python train.py --head_dim=64 --vocab_size=512 --attn_scale=0.125 --bias="all" --init_std_qkv=0.0207 --init_std_o=0.00422 --optimizer="muon_variant"
Each number is 200 + 20 x the weight over its row's rms, rounded and kept within 0 to 999. Layers, rows and columns count from 0. The size before them is the row's rms in percent of the matrix's.

# down: layer 5 MLP down (transposed), 512x128, rms 0.062, rows 306-332, columns 0-127
# up: layer 5 MLP up, 512x128, rms 0.174, rows 307-333, columns 0-127
down306,103,188,191,177,212,180,229,198,224,187,224,176,178,225,218,208,206,183,214,185,247,171,191,188,217,201,205,171,190,211,199,188,201,194,204,257,234,204,176,189,170,204,186,209,187,203,213,200,220,195,195,207,205,168,181,203,196,246,209,187,174,204,203,215,156,222,221,193,202,267,203,239,187,202,210,221,181,207,176,199,202,205,198,211,193,231,210,180,193,165,223,173,213,212,216,200,178,189,188,186,183,197,192,204,215,150,223,187,181,217,231,189,181,186,204,190,195,196,214,240,173,205,218,182,164,218,232,196,199
up307,114,237,177,219,183,185,158,209,188,222,193,204,203,185,177,206,199,195,218,193,170,191,175,221,270,196,217,264,187,192,208,210,185,164,192,196,221,213,208,236,131,184,220,230,191,230,221,176,194,183,221,190,197,201,194,180,218,187,205,205,217,181,212,185,202,186,198,193,224,205,215,232,194,179,214,195,191,179,179,200,191,201,210,208,191,205,198,220,201,200,204,193,176,210,224,180,186,185,230,205,192,213,209,221,176,224,186,221,202,171,196,187,171,221,192,200,217,198,182,220,199,196,204,231,200,166,163,209,232
down307,101,214,183,246,220,199,189,176,207,197,199,214,199,169,190,189,189,192,209,194,193,174,181,279,188,183,200,163,200,221,211,207,210,215,205,240,198,213,195,231,209,195,163,177,232,198,208,206,217,152,207,211,256,194,211,230,163,218,195,180,200,210,214,201,187,201,196,210,194,201,199,202,189,228,202,171,166,218,191,155,224,173,214,232,183,217,202,230,219,209,176,191,204,206,171,200,187,219,227,183,210,202,204,169,235,181,204,179,196,201,195,214,189,190,178,222,190,188,210,182,189,209,211,197,182,185,193,225,175
up308,104,205,209,203,178,210,194,197,244,205,195,217,191,180,222,180,223,199,213,199,217,208,196,200,207,213,211,180,202,255,166,199,194,197,195,190,199,237,206,175,190,201,171,197,210,192,221,185,190,204,218,155,210,198,209,178,197,188,153,220,203,163,227,180,168,219,181,195,159,189,230,186,213,228,197,184,197,208,186,227,193,178,206,196,212,236,169,234,205,162,210,216,255,229,193,201,210,180,185,210,188,189,179,199,238,223,201,185,189,216,217,205,205,191,187,233,195,193,189,220,170,222,149,183,204,199,212,178,180
down308,101,168,230,200,193,193,196,221,216,213,202,218,200,202,185,168,220,202,176,203,209,186,217,184,211,200,209,169,196,220,206,196,177,208,229,248,179,159,196,207,215,208,199,170,216,268,195,180,213,198,208,202,189,176,220,187,166,205,189,223,199,200,167,197,211,206,216,192,188,206,227,202,225,180,211,156,178,187,204,234,230,200,206,177,158,213,203,227,212,186,204,203,192,199,230,216,196,188,219,213,175,181,218,177,210,219,170,208,217,201,170,221,189,241,234,172,177,194,202,176,159,198,231,188,227,209,206,191,186
up309,079,180,193,197,229,187,178,204,176,180,207,188,196,194,204,161,216,202,228,193,168,210,217,218,229,203,204,207,185,192,207,165,203,213,206,214,211,149,139,171,233,194,184,201,214,191,215,227,192,220,211,178,211,239,186,213,177,178,214,197,206,221,231,198,228,204,196,226,209,224,202,194,216,213,230,198,206,214,213,202,188,203,214,202,215,203,199,186,197,206,216,194,173,162,232,177,202,201,214,219,182,205,200,178,153,217,181,193,184,180,192,229,232,178,211,189,200,200,230,177,167,170,196,269,221,185,189,196,202
down309,077,213,222,220,203,208,188,197,173,186,201,228,201,213,183,194,193,208,181,207,209,217,222,197,219,180,239,207,209,186,174,178,230,226,187,228,194,212,219,214,184,194,204,236,197,178,182,182,191,183,215,199,199,192,200,229,168,230,195,185,214,202,189,227,235,175,208,161,155,204,186,213,179,220,196,194,161,214,191,187,220,190,192,190,214,171,208,236,199,227,219,203,215,220,227,195,203,160,239,198,201,168,192,193,196,203,187,181,198,199,197,199,171,213,178,188,209,233,165,187,197,267,215,147,204,216,186,201,222
up310,099,197,217,202,180,219,191,217,205,206,173,195,196,188,191,171,173,224,191,240,202,176,248,192,177,202,172,209,198,174,222,195,213,185,227,193,192,208,201,182,197,189,189,235,162,192,204,225,176,226,206,236,197,185,184,199,210,183,193,195,194,170,177,197,209,183,192,193,175,187,196,215,219,201,221,218,186,200,219,214,227,190,213,189,222,243,177,205,216,189,160,220,225,262,226,180,199,245,194,214,156,218,198,214,220,183,177,239,185,226,170,175,216,173,208,197,199,229,210,205,212,180,210,191,205,177,178,193,190
down310,111,198,219,238,221,224,193,221,168,211,179,203,203,225,157,196,210,219,232,184,203,165,205,171,185,187,235,178,189,208,229,199,194,227,161,209,233,187,195,174,190,181,199,220,219,183,226,203,206,209,191,209,212,201,199,219,201,193,156,205,199,181,180,215,224,180,189,172,185,234,197,207,201,201,261,171,185,194,218,166,174,207,182,233,192,190,183,194,214,181,201,216,214,197,175,201,206,201,238,186,228,219,173,215,193,178,207,202,211,230,192,161,220,208,184,181,240,198,179,206,176,191,210,188,187,195,191,183,227
up311,089,185,191,216,195,198,217,195,204,230,197,177,205,184,174,196,235,197,180,203,213,164,211,250,178,199,185,210,215,223,197,183,184,250,192,207,184,204,200,171,189,203,194,198,188,157,216,207,178,227,201,203,171,190,190,198,198,172,185,147,195,162,183,198,221,219,229,189,201,217,205,240,189,221,217,185,176,209,230,193,189,198,208,193,199,206,201,186,206,193,154,184,224,193,197,170,218,224,218,197,204,195,199,227,205,172,198,248,231,232,195,203,230,193,209,189,242,179,240,209,212,189,208,223,160,199,211,199,216
down311,091,201,213,166,189,205,204,195,180,195,221,215,219,218,182,173,200,185,193,190,254,218,211,201,188,244,190,222,204,197,211,161,185,215,177,192,205,173,202,194,201,179,162,241,154,182,155,218,199,197,178,243,178,189,220,180,192,197,168,239,242,213,234,192,199,173,226,195,199,178,202,202,188,189,214,202,219,220,202,192,234,176,203,206,180,205,198,220,172,197,179,207,164,197,213,195,210,214,195,193,216,192,203,170,222,237,226,237,188,217,211,218,213,184,212,197,180,173,190,194,212,189,197,213,212,158,200,212,194
up312,107,209,210,220,198,188,189,194,199,199,209,232,221,163,206,185,177,170,235,164,195,221,197,201,203,237,226,243,220,177,181,198,196,191,187,212,184,203,201,157,195,246,204,225,181,169,217,191,156,175,193,200,210,183,204,173,202,206,169,228,197,211,194,210,200,198,184,193,217,204,230,189,165,161,207,220,239,175,227,216,185,173,169,202,193,210,204,242,186,199,211,207,204,218,190,204,202,198,207,195,176,206,205,226,194,179,159,184,204,222,194,204,159,185,237,231,197,205,228,208,213,165,214,207,200,201,215,222,215
down312,106,159,190,199,192,218,221,231,181,207,200,201,189,215,198,180,207,231,221,191,178,188,169,176,251,192,245,175,209,170,166,178,188,210,167,203,173,228,227,180,195,188,228,201,232,202,205,202,177,196,195,186,222,215,219,196,187,190,163,189,160,219,185,184,177,216,236,207,195,185,216,233,220,197,215,224,197,166,215,198,183,187,218,204,207,165,206,186,195,170,202,190,203,200,229,199,221,228,199,220,200,218,205,191,229,156,215,211,172,165,211,188,183,186,191,182,232,218,210,205,213,190,194,220,209,194,226,179,220
up313,098,211,224,222,194,206,184,187,173,216,164,209,170,213,200,211,190,184,193,190,175,192,210,203,227,204,206,198,192,204,232,192,189,224,176,174,195,180,229,195,201,214,210,182,185,209,194,189,199,178,171,213,189,254,213,216,215,209,183,192,208,219,181,193,223,231,200,202,202,195,189,190,230,210,182,232,235,181,195,203,223,219,182,203,189,246,184,222,199,206,198,197,130,213,223,181,226,221,176,159,181,196,218,199,199,193,212,229,180,213,219,179,179,206,243,191,214,195,191,197,195,227,138,185,208,163,222,194,191
down313,104,219,177,171,179,201,211,219,218,224,240,202,184,212,204,182,180,185,232,189,212,194,184,218,192,212,206,170,198,215,219,205,216,177,200,196,223,244,207,181,178,175,222,212,202,216,201,201,208,233,182,217,202,237,196,201,191,205,205,189,186,191,196,207,199,198,192,163,206,184,199,160,190,213,210,223,200,207,211,192,187,179,181,222,142,156,227,177,228,163,218,217,229,172,180,235,213,195,239,204,207,177,217,208,171,217,180,176,234,168,209,161,216,228,187,178,187,207,216,208,183,192,214,208,210,168,195,181,186
up314,104,155,199,203,222,181,191,204,218,241,189,147,218,222,224,197,205,214,196,217,205,230,211,187,197,186,192,221,166,232,212,209,182,218,211,211,204,220,212,185,192,216,185,187,232,175,207,184,198,199,205,195,174,204,181,216,205,157,202,233,177,170,174,189,199,157,194,179,189,194,266,187,216,192,170,231,227,190,216,209,194,202,213,183,158,198,189,192,202,223,204,179,209,220,151,180,212,215,202,192,185,183,202,218,212,221,222,192,209,184,170,200,218,185,183,203,179,214,222,192,214,231,204,190,215,176,190,232,212
down314,112,213,189,166,211,214,212,202,179,200,189,184,204,201,171,188,205,181,225,199,221,193,213,192,214,187,195,208,233,191,196,187,213,236,203,159,198,196,202,227,171,209,191,168,215,175,211,246,190,207,201,187,217,199,229,190,199,168,162,227,178,200,215,191,208,198,256,191,181,190,192,210,250,207,186,204,169,205,202,171,186,191,195,235,188,227,184,164,229,188,198,206,187,180,213,165,204,209,216,188,206,188,194,204,205,188,200,178,204,204,211,183,230,200,202,140,223,190,197,189,212,214,227,207,223,149,231,234,219
up315,096,199,216,177,227,218,201,191,170,193,182,181,183,217,242,236,178,177,211,192,199,221,193,189,175,209,175,198,169,208,209,218,216,210,197,181,201,199,212,195,191,176,200,175,216,205,202,193,192,227,203,215,220,217,193,181,197,207,237,222,212,173,207,227,181,175,204,217,187,191,217,202,196,182,218,188,224,191,214,156,208,266,187,215,192,242,194,199,176,229,205,192,154,161,187,199,186,198,165,197,214,158,207,197,210,184,214,216,218,155,168,236,234,178,221,206,189,215,216,213,215,175,186,215,192,204,195,220,191
down315,101,225,192,227,217,184,174,203,197,156,203,162,203,203,187,235,190,187,217,175,172,231,198,216,182,219,191,215,178,159,210,221,229,213,187,199,207,213,239,202,201,210,165,215,201,213,221,219,177,230,189,236,191,183,197,180,196,205,221,158,205,199,175,188,217,210,241,194,196,206,250,205,202,254,197,185,203,200,186,221,171,203,221,194,174,197,213,200,234,203,201,177,205,174,194,181,189,197,204,197,220,208,209,208,199,248,210,170,190,189,204,172,171,226,192,183,167,206,185,203,180,164,212,213,209,179,210,217,194
up316,138,213,205,161,181,199,197,170,195,198,199,189,177,175,198,192,229,222,193,199,220,198,208,241,166,222,194,227,159,207,239,176,214,195,221,215,187,226,192,214,232,169,173,223,192,208,180,202,170,207,230,216,207,206,217,170,228,180,196,211,224,198,183,180,206,199,182,230,205,214,148,196,204,211,210,230,178,199,187,195,186,205,199,169,251,196,206,171,212,201,172,203,191,198,194,198,197,231,200,204,200,165,214,187,173,223,186,189,179,257,219,191,197,206,197,237,196,215,194,188,189,203,160,224,193,224,197,190,220
down316,138,180,203,186,199,191,228,199,214,177,195,176,178,200,195,187,208,189,213,192,256,199,211,213,250,200,188,211,196,194,227,190,218,227,213,200,196,180,172,190,214,196,199,207,169,231,199,219,190,184,210,178,166,216,210,165,208,207,195,183,216,186,202,194,208,228,156,194,202,233,204,200,254,167,223,202,182,230,179,201,181,204,203,195,217,186,241,212,203,197,203,208,177,191,209,215,189,207,218,182,216,115,191,211,188,180,220,207,194,203,188,183,228,189,197,221,198,188,217,192,230,171,214,194,189,250,189,194,185
up317,103,238,196,210,179,197,198,204,211,199,228,226,211,186,198,170,228,187,187,198,220,208,184,183,210,193,193,216,180,179,190,223,195,211,225,210,201,152,229,214,159,220,158,190,185,243,190,238,147,232,171,195,193,194,191,198,221,233,198,192,217,196,203,208,187,198,196,177,205,181,195,188,166,221,198,170,152,216,243,183,196,206,178,187,189,214,197,214,175,197,207,201,222,189,179,200,211,212,216,188,182,216,190,252,185,213,194,220,205,219,216,220,181,199,218,212,191,205,229,238,188,176,167,231,187,198,195,195,204
down317,094,228,205,201,178,186,161,181,222,188,200,177,202,175,190,218,231,210,177,189,189,192,212,226,236,176,213,205,211,203,204,231,190,218,219,232,158,185,194,185,211,204,172,183,204,197,152,175,222,196,197,198,224,200,181,217,168,209,209,199,174,226,186,218,239,200,188,190,205,199,211,251,192,161,219,192,201,170,183,236,224,189,201,213,199,176,190,201,241,199,209,152,190,196,198,195,231,180,203,193,188,201,206,223,145,219,221,179,185,218,216,187,175,217,204,218,218,180,194,208,193,189,215,212,204,228,223,199,174
up318,104,181,213,194,206,196,207,166,229,196,233,203,230,216,181,196,198,191,222,201,211,218,189,183,223,215,183,219,181,221,200,177,191,164,203,239,214,209,208,211,199,165,205,204,190,199,172,194,200,185,192,235,200,191,170,158,196,204,197,162,222,183,198,211,173,203,181,213,186,211,180,187,204,193,215,179,200,243,195,174,203,200,196,200,224,213,195,267,201,201,191,217,214,187,199,221,211,181,199,203,210,206,188,191,192,171,226,199,186,222,184,247,211,207,175,195,120,198,175,202,196,205,186,231,251,190,205,208,214
down318,107,223,181,177,209,193,220,206,193,239,177,209,181,233,208,213,264,196,215,215,221,236,209,203,197,206,190,223,201,198,170,182,226,206,171,168,182,225,221,150,190,205,202,206,220,199,248,201,183,179,196,173,163,227,224,201,145,199,155,191,197,211,206,201,201,195,219,201,191,195,191,203,180,197,183,198,170,185,183,207,198,188,198,212,185,208,209,160,185,189,187,195,211,234,210,197,184,222,233,214,240,158,204,195,209,211,202,191,188,190,203,170,199,190,200,214,229,183,215,231,198,202,224,221,208,180,187,216,205
up319,098,181,193,221,209,205,223,204,185,246,190,195,169,225,226,170,165,187,199,189,163,201,178,217,176,211,176,191,201,192,211,212,181,198,196,233,180,227,194,221,209,189,199,198,202,177,245,200,190,172,237,167,201,213,185,222,177,183,228,192,197,188,206,185,181,220,211,196,253,227,209,202,194,195,180,230,235,173,173,243,193,208,208,205,213,217,208,195,205,170,198,197,216,212,211,176,222,234,210,196,152,205,208,213,208,187,180,204,219,205,212,205,187,182,212,202,219,205,174,207,236,155,176,211,214,175,225,189,181
down319,094,205,202,207,191,216,210,182,211,220,195,167,196,198,182,209,215,219,190,256,221,199,200,193,206,207,201,211,226,194,190,168,218,191,181,247,205,216,219,226,211,180,208,195,216,237,199,215,244,174,208,214,202,181,163,198,187,205,169,163,175,223,156,187,210,215,224,206,213,150,222,188,219,216,179,177,202,210,195,226,191,219,174,175,193,182,194,199,235,177,185,198,217,200,196,222,200,216,192,238,196,182,191,192,193,197,194,149,175,197,179,212,205,175,203,172,158,217,207,168,231,213,201,200,181,199,207,228,188
up320,106,245,194,208,220,194,185,184,211,219,242,192,192,187,185,209,225,196,227,221,181,183,247,203,187,198,224,224,200,183,200,158,195,168,188,201,188,197,199,206,207,154,176,210,205,176,203,248,210,197,215,206,220,199,190,186,170,209,194,215,232,185,248,194,176,201,165,228,207,201,177,205,230,223,207,179,179,219,214,220,226,219,171,184,216,190,172,191,177,178,191,227,212,218,200,181,188,225,206,225,202,220,206,210,229,224,212,198,182,191,212,177,168,201,224,186,195,173,222,213,216,176,166,183,193,186,176,174,187
down320,105,188,191,195,194,212,207,187,201,209,242,186,208,221,197,203,230,204,178,179,210,187,197,251,177,211,175,197,226,214,190,192,196,184,195,239,195,180,197,216,161,209,253,196,223,221,236,210,216,167,224,192,222,187,197,218,180,137,197,215,156,174,170,208,212,173,209,197,207,198,197,188,180,172,180,224,202,171,173,200,217,206,224,195,164,211,182,182,197,212,212,190,175,205,235,206,220,160,215,213,214,196,193,151,175,212,237,205,197,196,191,201,201,198,219,205,212,212,191,229,203,215,202,188,209,223,204,189,185
up321,096,181,236,221,193,229,214,175,179,234,195,223,177,177,207,191,217,191,201,206,213,203,186,200,173,188,178,186,176,210,185,171,239,214,201,200,189,178,187,228,192,165,186,211,169,200,197,217,196,182,192,214,232,240,189,207,190,205,223,172,189,189,181,207,198,182,231,249,192,210,190,231,188,210,250,203,203,204,204,171,187,204,213,202,205,172,225,185,206,219,189,177,191,193,208,209,210,178,159,188,214,204,211,213,230,221,219,227,176,217,196,206,179,232,216,176,194,217,239,188,149,177,190,227,198,187,198,242,212
down321,099,209,205,200,198,210,197,266,214,179,213,191,236,183,215,210,200,184,173,191,163,187,217,215,238,210,200,196,198,184,194,189,220,198,212,188,214,222,194,200,159,248,182,184,193,190,165,199,223,205,216,212,219,197,178,145,198,174,227,188,196,183,210,212,197,231,193,183,203,187,171,203,204,175,169,187,198,237,201,190,169,194,193,206,195,197,242,187,197,224,181,236,205,209,189,164,189,219,189,197,176,181,220,226,188,221,208,192,193,216,195,166,233,211,222,197,167,194,191,249,220,200,209,206,198,210,223,174,200
up322,108,205,189,196,220,172,183,224,205,166,201,162,194,167,190,219,210,187,188,187,212,198,222,252,192,193,169,228,219,166,207,202,188,212,200,190,191,211,230,180,194,200,189,225,238,192,244,204,166,177,194,204,192,189,216,239,196,204,223,202,194,208,213,201,202,206,189,234,236,207,242,228,170,197,164,199,197,216,203,211,230,217,175,213,161,184,156,187,183,200,194,171,218,220,170,200,183,181,203,204,195,218,229,230,174,193,177,220,210,181,214,197,195,224,209,185,190,169,181,198,240,172,206,192,205,206,198,197,219
down322,123,172,202,187,212,167,178,222,200,222,215,207,216,217,193,193,219,216,216,190,221,198,189,165,221,190,203,172,228,172,235,179,150,208,214,214,221,223,197,151,221,223,199,193,218,186,188,231,205,236,171,167,217,240,187,198,183,207,180,213,201,197,177,200,185,217,189,222,198,190,186,216,225,218,215,218,183,220,164,213,173,195,178,198,178,193,160,198,193,188,217,178,220,224,195,158,174,179,207,192,201,195,207,203,223,191,188,226,206,210,173,196,198,193,177,215,212,206,200,225,234,221,211,221,166,211,238,192,170
up323,104,192,212,234,226,188,167,189,204,229,218,180,191,199,210,230,228,225,217,211,175,240,186,215,198,235,211,240,210,174,216,173,231,202,163,200,212,185,205,206,215,213,195,171,185,228,209,180,210,210,212,195,234,202,207,178,195,212,204,204,198,204,177,219,198,200,169,227,190,178,181,190,201,175,217,233,175,221,184,214,196,208,219,196,231,206,159,217,202,201,187,185,193,176,184,222,189,194,181,229,209,208,200,231,179,172,170,216,171,192,175,224,196,208,210,166,200,221,196,177,170,187,183,147,177,165,202,218,180
down323,112,205,217,212,168,151,188,193,181,188,190,216,180,208,212,241,220,194,220,171,193,178,227,179,194,181,208,209,207,199,199,228,188,238,176,203,221,225,185,142,223,185,195,195,216,197,213,221,215,210,191,214,170,227,205,177,191,228,169,233,200,202,237,208,204,180,177,189,206,186,166,207,205,198,212,223,191,205,212,198,143,222,198,207,199,201,158,228,171,211,175,202,216,220,190,186,186,189,200,198,215,217,199,215,188,253,207,176,221,194,182,164,202,205,224,214,212,180,166,207,207,217,193,207,209,234,199,185,204
up324,107,197,192,190,162,183,200,200,196,215,167,185,194,206,195,217,228,212,200,183,179,190,191,184,195,199,230,232,160,192,209,184,207,178,163,215,174,179,196,210,184,233,234,202,173,208,216,163,198,212,216,211,203,237,190,183,220,216,223,215,176,134,193,229,198,181,190,211,197,194,192,212,205,204,192,202,186,212,202,250,210,205,167,191,166,190,203,220,169,187,183,194,202,228,201,198,192,198,181,191,188,196,230,207,238,229,177,233,199,231,200,194,222,174,233,176,223,219,235,215,217,185,224,225,186,177,213,212,200
down324,113,193,178,229,196,200,218,189,168,195,217,171,226,180,216,188,208,218,191,182,178,228,176,192,231,176,199,206,198,198,226,205,193,190,211,205,191,192,206,193,224,209,208,215,195,219,195,185,233,238,179,166,165,193,234,163,194,223,223,170,223,192,221,226,204,190,182,177,194,214,221,224,179,162,218,202,187,186,212,204,201,209,200,178,207,189,186,190,166,150,214,189,194,198,200,166,211,197,263,180,202,175,208,183,234,234,212,214,208,207,202,165,157,208,223,184,211,205,187,223,208,191,201,203,232,194,169,219,210
up325,089,198,187,197,203,176,167,193,204,165,249,227,217,207,193,206,232,164,218,166,206,218,209,186,193,222,214,215,228,191,201,176,203,242,218,182,222,167,212,206,177,188,192,180,221,193,207,200,211,208,209,218,157,218,224,213,178,241,205,196,243,205,247,205,206,210,166,193,211,189,192,155,197,225,197,201,224,210,217,202,203,207,201,178,217,171,214,214,194,217,216,199,197,161,201,180,169,195,179,215,189,188,187,183,187,198,229,230,181,196,218,230,222,179,205,180,154,182,207,199,204,174,182,217,186,180,205,182,189
down325,089,191,220,216,186,209,196,170,203,193,186,160,236,206,196,207,220,195,202,185,224,174,216,241,183,202,197,208,229,207,210,219,196,218,199,170,193,220,206,257,234,206,222,208,180,204,203,177,208,191,172,205,181,187,215,232,175,215,211,200,195,185,170,209,166,197,205,196,189,210,229,213,205,211,195,231,186,206,203,146,232,225,203,213,208,224,199,222,218,219,217,170,182,223,181,188,224,198,174,181,184,188,220,163,233,224,212,183,207,206,192,173,175,231,206,183,206,188,162,224,193,195,189,187,162,157,193,203,178
up326,096,182,219,192,225,204,167,211,187,196,202,213,196,186,198,182,211,194,220,201,183,234,201,204,190,239,179,227,194,189,216,228,197,192,217,211,208,213,219,179,205,178,180,198,228,220,218,191,243,230,202,192,167,210,192,182,185,201,246,267,183,230,179,189,233,208,184,160,210,207,212,153,205,234,203,173,201,175,197,179,162,196,181,189,160,202,201,183,147,197,178,196,222,195,235,208,217,195,189,187,189,209,186,203,199,170,170,210,217,214,212,215,202,206,224,202,204,186,184,199,219,195,185,209,194,178,190,168,211
down326,090,204,201,230,217,205,175,203,247,186,182,171,192,219,211,210,185,212,195,226,222,205,209,214,190,176,196,207,221,187,195,247,211,178,197,211,190,195,206,210,230,209,164,199,206,219,175,212,229,205,197,190,216,185,153,173,243,197,203,226,162,202,195,224,175,193,179,208,169,220,163,190,182,174,188,222,185,156,197,188,224,221,178,222,218,184,230,249,224,176,209,169,187,197,189,187,225,176,205,186,201,201,210,215,219,185,196,177,181,185,198,195,211,238,178,186,209,195,182,217,222,187,193,174,184,232,214,183,200
up327,088,179,193,184,202,206,216,210,227,203,201,170,174,215,211,178,227,188,183,201,176,194,195,265,208,207,193,187,174,198,198,223,192,204,200,227,238,188,206,213,144,161,191,176,202,205,194,214,227,236,180,192,230,204,200,173,192,180,214,197,198,241,204,179,206,187,181,196,221,219,220,192,204,197,171,214,188,184,230,215,170,211,193,186,206,208,168,215,237,173,225,206,216,218,216,198,237,191,170,207,219,173,195,192,176,198,213,190,198,216,193,181,226,183,173,203,202,159,224,193,198,199,201,230,202,216,233,211,154
down327,104,199,185,186,185,171,190,208,204,193,221,211,207,203,208,235,197,207,231,196,200,226,182,200,197,180,192,192,195,183,181,207,242,199,208,181,233,194,178,152,181,217,188,196,183,155,203,202,156,204,194,211,203,219,176,222,215,207,200,184,221,167,215,239,207,150,195,195,232,187,211,210,188,237,222,208,201,195,179,199,183,160,224,217,196,194,202,197,145,226,191,203,185,209,206,243,211,166,193,187,187,241,191,228,191,213,212,237,206,233,194,205,191,170,219,189,225,207,197,218,195,227,206,175,187,194,191,186,232
up328,088,211,195,193,218,208,206,202,197,210,212,213,183,187,212,190,192,221,162,178,164,184,223,180,179,176,203,181,217,183,184,210,228,236,196,178,184,194,177,216,215,204,190,203,195,197,194,224,225,168,215,192,183,193,219,221,199,199,220,216,197,187,199,198,205,214,206,213,225,186,189,180,214,166,232,203,230,212,200,191,200,166,210,236,217,186,162,176,253,231,183,153,221,229,215,211,194,181,188,173,264,173,188,209,209,195,199,214,200,215,219,217,187,201,191,180,180,196,178,208,162,226,200,223,245,173,193,229,189
down328,091,219,236,174,190,184,219,180,216,184,206,177,210,212,213,242,208,206,227,204,208,196,169,185,212,208,188,226,199,187,216,206,182,206,181,189,245,222,220,216,159,176,171,179,181,219,203,193,208,226,199,195,173,226,197,203,225,203,200,177,241,155,203,163,222,208,150,206,209,199,197,201,165,203,194,197,200,204,205,191,183,201,218,202,228,199,240,220,172,194,189,219,187,184,201,183,221,186,212,209,196,227,183,196,164,217,230,213,198,160,183,193,162,197,196,192,189,218,191,173,231,229,190,185,229,222,208,169,183
up329,107,202,210,249,187,206,206,204,215,197,172,234,200,183,176,206,191,215,211,202,198,174,199,172,176,221,184,171,189,218,189,214,219,198,184,193,216,223,236,214,178,184,189,173,163,186,149,181,223,189,212,210,210,182,250,211,217,205,201,204,167,204,182,189,215,191,192,175,196,194,210,233,197,201,214,222,197,201,199,183,188,174,180,182,197,194,176,209,210,217,181,209,210,244,154,213,226,174,191,221,226,176,204,192,196,191,216,173,219,207,198,154,199,225,167,179,186,212,208,222,206,213,214,187,239,229,209,245,207
down329,110,218,206,198,164,195,186,214,205,211,184,193,185,158,197,181,177,238,169,204,193,202,207,221,172,190,194,205,245,212,238,178,195,203,229,195,181,197,202,200,220,196,221,195,183,202,156,190,227,212,190,182,206,168,228,199,176,252,196,199,176,202,211,197,223,185,204,235,199,222,225,229,200,156,183,180,186,178,192,198,197,196,218,213,192,186,203,253,217,167,190,207,185,235,173,196,199,153,237,222,221,185,223,217,185,203,237,186,202,202,175,201,196,214,196,202,190,207,194,213,211,208,191,188,216,196,162,227,209
up330,118,192,245,193,233,205,181,189,177,209,195,191,175,227,210,175,213,204,219,226,211,207,207,193,239,178,215,174,175,197,225,191,215,189,223,183,170,155,223,221,174,187,177,217,205,210,205,184,192,207,199,217,211,177,198,181,191,159,181,218,227,193,173,201,229,190,194,222,198,209,224,213,242,199,201,183,214,193,210,185,213,168,232,195,226,204,220,183,220,185,158,219,228,201,203,195,179,184,235,204,233,198,220,228,202,162,179,207,201,181,187,218,188,173,202,156,147,200,215,218,211,180,205,185,186,197,201,188,212
down330,108,217,195,200,251,172,172,220,205,199,182,201,223,218,209,242,227,219,197,190,176,208,203,193,224,177,198,181,223,230,208,192,195,207,228,246,222,210,186,192,190,222,150,244,165,177,224,180,197,189,185,213,200,214,163,212,191,188,175,209,252,197,183,176,182,187,211,214,167,189,169,218,179,199,217,207,213,180,193,196,218,194,216,173,188,188,186,208,207,196,188,200,221,223,175,235,201,195,210,170,226,202,205,207,197,191,172,173,207,185,235,195,175,208,220,195,203,211,213,189,191,203,187,184,184,233,218,208,159
up331,120,184,217,213,191,212,207,214,204,194,208,152,218,169,214,201,225,201,220,220,185,211,185,244,176,205,201,223,165,226,220,192,215,166,225,194,176,222,172,239,177,198,203,220,165,186,183,215,199,192,165,214,209,177,172,201,212,188,216,189,205,212,215,190,175,195,171,195,181,213,244,209,217,172,203,179,207,202,199,185,204,215,171,147,208,198,224,227,194,170,202,193,199,194,204,223,216,232,178,222,212,227,200,196,185,229,192,247,188,178,197,180,193,184,203,203,240,169,217,173,190,222,188,204,213,193,230,188,214
down331,126,192,201,200,178,178,245,174,199,183,207,209,205,177,178,221,197,170,202,185,211,201,173,228,197,163,198,247,189,218,215,216,209,214,211,227,173,192,239,216,201,183,204,226,169,209,203,201,220,202,161,217,170,182,173,196,218,230,218,187,198,169,223,188,230,207,189,175,153,223,208,251,202,231,221,221,203,222,204,244,188,219,205,208,208,225,218,206,165,197,206,209,178,174,171,202,221,231,196,192,182,199,204,197,202,217,210,211,187,169,182,200,208,187,217,194,198,191,189,175,190,189,185,175,189,212,153,193,206
up332,110,215,192,199,191,180,207,198,225,198,134,192,181,213,199,197,223,137,171,173,190,169,191,207,186,224,229,215,206,201,221,216,180,188,210,220,220,226,188,184,188,181,204,177,200,211,180,203,202,203,205,240,229,191,246,207,222,192,192,209,197,209,189,152,200,183,186,176,233,186,231,204,202,193,193,246,208,211,200,175,182,169,193,188,208,238,220,211,181,167,165,236,171,240,200,180,217,216,209,215,181,200,194,213,180,198,186,187,198,178,209,200,189,232,178,209,214,196,196,223,222,217,211,200,206,204,202,195,206
down332,103,205,194,213,168,166,191,189,206,195,217,217,164,200,231,214,191,233,200,207,187,182,201,211,190,227,156,212,210,236,209,185,190,214,161,194,197,202,190,221,192,158,194,194,182,230,181,180,213,181,199,192,191,191,198,221,199,221,221,178,214,212,179,202,200,220,206,194,192,227,194,224,204,164,211,187,167,173,205,214,208,207,185,211,208,175,205,217,192,233,225,165,208,218,191,207,171,240,226,241,182,195,207,178,167,232,240,188,194,181,191,224,176,232,206,227,176,145,215,213,191,203,215,193,192,200,223,186,176
up333,107,185,216,215,223,206,220,199,178,180,205,184,232,152,182,197,212,213,215,198,165,201,238,210,214,197,176,203,191,223,190,193,186,190,195,208,163,173,155,177,249,199,218,184,217,184,197,207,185,221,180,187,181,187,233,217,185,189,178,233,210,207,224,190,180,207,229,183,190,195,208,194,188,187,200,196,219,233,222,169,217,245,203,195,204,208,197,203,184,190,219,243,204,237,221,196,229,184,181,223,195,202,213,201,174,175,175,194,209,196,160,213,196,191,178,206,181,209,219,202,176,175,218,187,195,192,198,266,203